From a checkpoint of a small transformer trained on Wikipedia.
Training: 365M tokens, 11747 steps.
Each number is 128 + 24 x the weight over the matrix's rms, rounded and kept within 0 to 255. Layers, rows and columns count from 0. Numbers have three digits each.

# layer 3 MLP up, 768x384, rms 0.0575, rows 751-767, columns 96-191
114101136062104137094152188126138132134130145107113145149163168090139079082127114117127123203150111133106132114111120131173129130124123141140142132162091113126116063161134172162114143121102133111139091083135133136128168171104122177126109123098164129147095144144139134092122125151099112105
095104164140101095145107100089141138159156091111201184124112118115084098130160143151102113083112098086095120150156160112097129125141146127122114110098134142142169120172143135126144158105124108089139141140112122126135133084126156157078143155137149106136157126149148113163121143087108112100
137112147117131152127162117110122123147156124146088109118134152094120157134130135132106161114119130117102095134108088141102081126181113121121140127153092119113166132112137142115121121153160105106138144151141107178098123171144102124104111150108154126086152102129083123129114119080109140169
149108085120111127101124099135114119114132124142106120133096138098129185143131138126111111109111158159123164093138117123122154136153093184148109137120087105108161086143123171118122143118104111121153135146115103110157145148158136113163153106145090121093123149119089095133178131122116148166
149115132154118107088114124139123089137151118143090099073177134110124138125131126133096138120090155116150138177127141108127122159150131117108151150127119155179096103122152143081115125154130119126150140117119102169144107127155103136158139133123145128124140114135158125145140103120127083085
148127148113102133111099103102065129145142143168083172076160151099113149114130162140100149132171098110123174119170157127120112126156147131102103121109135091140164090110123167125097124145107178135113103134156110124137136117186114112157051165137113146117131132136129149103131090138114065126
153153166155189129075111128109092092176122135151132110122098180095148117130143100126105108137122137120115100164118143138124085149136104124086167145108141142137094140143096084087162108098130137135133121135086134120096180142144118126110131140131124128106121124135124139148098130144136130088
128132128141128116087123134160150115121105138145160162069127148132147112096149119146088152153129103092103153144096119104124096140159125152122103123126160134132100113173128112118143098117108133125101125101131084175127137146087118124100087129131164129136132119124150096074165131101128120137
146121098089137143101124126087098113084084125168179102195122109133103149121106126144155073172090157149074116141112086142152111111141162129072169112178137131133112106142106139113148126102144170084126169123154077150106121162157117111160111178143112138091110095091109138147113113154171101128
116120138122100187126172152104102128141111109143135128098109129126099114097135146140114112143157117109139115106138137090147171173109146142108123161118142111151068131125141128109094110107073170087154183094111188133114153127145111078186124145163097158142129120150138152119111110155109155114
138142100128120156164140128097100118150134119121139127115122147116113131169184131123123115104131137101125086126165108160121144084096102137116149117143152151157138096137130126145150130110135114149109096095114166102113119100134118063129135126109144100110110119144137133173133157097136116136
105125151172150107124125101095095167114133095153072147161125102093111109127123150147129166107141148127127146132124085129152081145144134117091129118118131135118137105071104084157135114127151127163132097116070122134147161089145154129139129083147146163115129130115126148111144150110111160141
146118135187093162115079111136120151125133121112129145169114116093141137125126144131110136106115128124139152112117133150117142112125138198130117132124138091104171136142130088124157172121138096103113119160174106109182130098121162166134126133152140152079091110122109094146122108112132166071
121102129107130120115148125132125115107163141120136150106143119122168134143123119072121114096120109091146146158167131114121165169121105145117111129153127107110115141145111111102143128136161114106181173118097133038130150126148099109101139120140128085126168143130118148165157097133146146149
124154159101127137149130132116158103130151139125075116097136131139111145150127145087149123116140174147188184132076124128084134104146149160143116124107146156147106145130145075110105094097154127093114148137144155078126102139131146183120112129159096144083105154177122143119148176170171139093
123114162108103084110131090120178139113113145164132110176123111118150134140105132154149151152099065078129104174117117157144180145138168146112169193127111166092150157106158158100117130137131105076120092110111163075162132067098150152103143105175133109105143136123060147120088081124131127134
135131145105105148156113148154141152147111101125117108106145109123134094127121099151148178109130147117121117100137141147111162129145174089151118138155151144097120179110158132167127137109138100147109116140158104152130140139140147130115141095100119116117125082106117143116127137105102107130